Weights of a small GPT-style language model, trained from scratch on English Wikipedia: 242M tokens.
Each number is 500 + 40 x the weight over its row's rms, rounded and kept within 0 to 999. Layers, rows and columns count from 0. Numbers have three digits each. The size before them is the row's rms in percent of the matrix's.

# layer 4 MLP gate, 512x192, rms 0.141, rows 485-494, columns 96-191
102:495466541446531497552476543457542445430574468499418426550503447504466492439530407465477531527469577509465496493458476535438552463444425515483401473470490522508485521469442484475512534488480482455566501491513471538546444503508576486561517519558366518508530436525534551494494455456501459519
097:480500452437534426491516550539545553513521510544400526520476443526521463511471448511490503479557490484449485472553400414513551586489496507519515520521482496592465489489541511514570499462515505577465522495472563464446460548511471543467513538477544571451465503497550424474423539481491505572
089:449414498528465481526497434510497492482415488485462480582533476443496526452503529540481553500590629464479444437460525452500507525485467485447516463470433488534417521500476528479487545563503502459512554376547447538480531529440492521496551501522490530507499460475481525512520520509481521472
100:509545520511532478527520528508459491566445512534443519549575596528500524484418429498494607480540456522507549453581556500504515520513534565475503507486514539462512514492464537528519537469480494509464465438493456484543555457426499463459422484486451534534490523485431575557471498525524546495
099:451491465491494477543525594569477473501435407461453545505453500511456531432491477546453479469519495526511508517501482514521475472491482468497552494586494566473501498497449571560506467519414520476589473460520516512486500498575513524528520478514466577499507575464538475545439515573510577528
106:495545492444600547550491504535517486523533526553513593505500507464544504516481525456577476505515483493472497566492460522567485513463506513463476535474455513573556483496477506476540492509505517517452492481501449442545459491432475545576450497461539587475452497528528558518452450573572434525
101:494477533536591489419474466499525566524524494542514478485457464515514416435396471508521400535502533497454449571507591523497526492519491464494500474576524485420477485583576534530515494509500521549527547510483515504498550502522444466502495536462541513491506464553455546504468434427536529518
092:470491535577485464491552523518461555517500423486525531492524474524513450505446512490515426578520519482507539547475494475499507549499470499365495541534550472507501510522449565594530501485574505512484420498470465483531468541514460533533492564562509442534480496473425526524416516537465529490
101:480508478532590493486543537479493481466492500548501474425558522510458437487494485494515602411453473593496547549488492488432515515475527514505557542485502413475522524550553464607524577491437516547447521453555498508521488524478483468446487481475425479412525494497519474424427516503540536567
074:531465482542556459528458464494557541521453523494506528520522576489497490531470530478538462459588577503472461448524421511508508494545506537454535530426559516429525500437457508506480565442504607541428514405520578471474476576570491541473487516500539452557546489480430497493487509508457496494
# layer 4 MLP up, 512x192, rms 0.148, rows 485-494, columns 96-191
100:493529506493497509470475487481522526505530486466480455528442603436498537473440507422514469482489486444544462466516434531471580547444446512522454466582512443531494466466500534472495495533551538562462432488483482491608456589556498497534507472453533433506472495519412441506477452508498492490
094:489487547450525532506534474512561496419450454483424551505506470528432525515439509525576494383506467511506483530495490385525494463499426493488453503499467531522418530516483458521501528421522561568461476498502510495507559579492487510509537530466564501503446545533534443461421568512565523458
091:471479479500564523468486576464520522525404545451474512450561498449573444513475501503547507509498422530528471503534477527492548547523483559532514476542555525487561493505459457518473471509507534577439479515483490517526589511471426492497408490420542539518450473581511448493509524482518427481
108:460447504475506443506547557566510447444514459504536488516502506501471514532538532512499460502525502506537474534475502566551520454500512454545559452560513518574477522441550504565538499544460489530586484505472518510552434503534461544516492498486432572509526471489503523580574496458500447441
094:575516512523414448501593559545592451466506520491561507554456485483524446503532454534541463422473446471473554442507399494515506568491473540564455493512532508481444534500498502525558502508454557508498437489536512504511564515507496516539516547495537496518492499465500479497453534510516485460
102:520526471529455462496491472510434542580556509480538471475458538421499479496475450537456482526553567529479467427554507482489481496505469505563590487498580456436508442533490479547539487450478481458522522507513535525443493455550478451456490479449512506537496476491448501547516519421444551506
094:469539486465523520450429528502496493442530473480491453525525533495559470463504562479594562492528559473536487473464527526404481430496519588523502475500523506536459405432518461472443523501529486481474575520470522482539556450502492518465472522519553493526444538498500531491486551484490476468
094:483493513535517466464516532521496554566464463496526468527547493495509500454451513462493471577516553513530521523469522517534503540515497452371459493501543517486516477540452500629623477521506500525508445486479457521494531548491534504525548535500544444499465481460439517475460506508423479522
103:463603558473490551549514572550560448438507577462441527479487498457477470525536431482457578531472523501467552476483449441475488525449440446514504440566507495510513518489458491507603570480538513532499471471525578458505516434582498503524517542537468465404498479519470436506482503462517445515
070:510427485522506425439514460534508489566534426522514471590567472496505485534517526460472433474553575531507474403483470509475518446543468554408524555439545487490564470530507505584474545477482506495486464465521546483513471563492480504483565507567575532525477557446488490565551552461497511478
# layer 4 MLP down (transposed), 512x192, rms 0.118, rows 485-493, columns 96-191
103:515534482506533569435556532513499499557434461444555504408495501463565590494499505477511484541504538515452574527487493462532457555478484575486513494493628555493505481477521479459478507478546521553469503455475484488482503515554473495552545485502503473556532482534518476465552511512459497532
093:524484479498555503495405532509430514524515465553531480510531571503596561496532458512484397475448483534518519499459501551456502431512528476560497594551497501466511497497525498452548480474506460469540526547441544533466500498505541518498516462462549445541532472530460518541499489550477606484
088:489463520549419541552455500539510405469511513506534473506461521552524538442479497465394491449488456512473457519437480523469537442565491446527504476438505487517525569488545521531492490483530395512467465573492550453517531489510466420554561492519494520494472624565477459477523460534539481569
109:512492487490489429500513470532488413472562510503490502479506479486485508521468469434463576446498459476563578441569437556557532474492509516480525471569523475472524518516510486547511540540501486498527598540509527499502431495462521530456515477553588416474567521465480499474494494492509494561
095:439489448539450558462536376525493542525451517514476512472546513469554522537502521537490534562517526533560534510485452435563475451498484484520452514513470509544473461513549464420462487504548523488526521538472524481506431456503559439452429401471465530539559489449482541569572530440557471515
095:469518479527513485478527498496483529514411566593486538489491465555524520521466528513486535477481496543511557607492460450592517405494458526477487516390411473491498555434543475538513446457547501484446446474551478505564469525425500528532489482480524527508506453541499537458569477469507474542
103:515537530461539520464465545531496488432494493525506501498466467480526550492530447493538545475533429494515480502508517501516474503603479464521407572520509543465579522399527443572474479516418512517583554407505550509470484475458500536466444511492449522495542512513542491513517499559570575552
102:482491508496553565513487529512498502451484478482496452512548618575507492589529514505571527479427487487533476571520530535489523416458514473499444475511573504508534479485509490487481489464480529478496428437465529501511511425522527573469446509439483484531492446475446501480469499517453503427
104:469536526440590460471421492456534541537475506564482570433560453502519448457465487551481502540490442478452433569466485534434518532386456529553441565493510511532473518502529548565511473469478550468450522405490491482575494510477509482542502477510522570547467475481431475521499536505534531465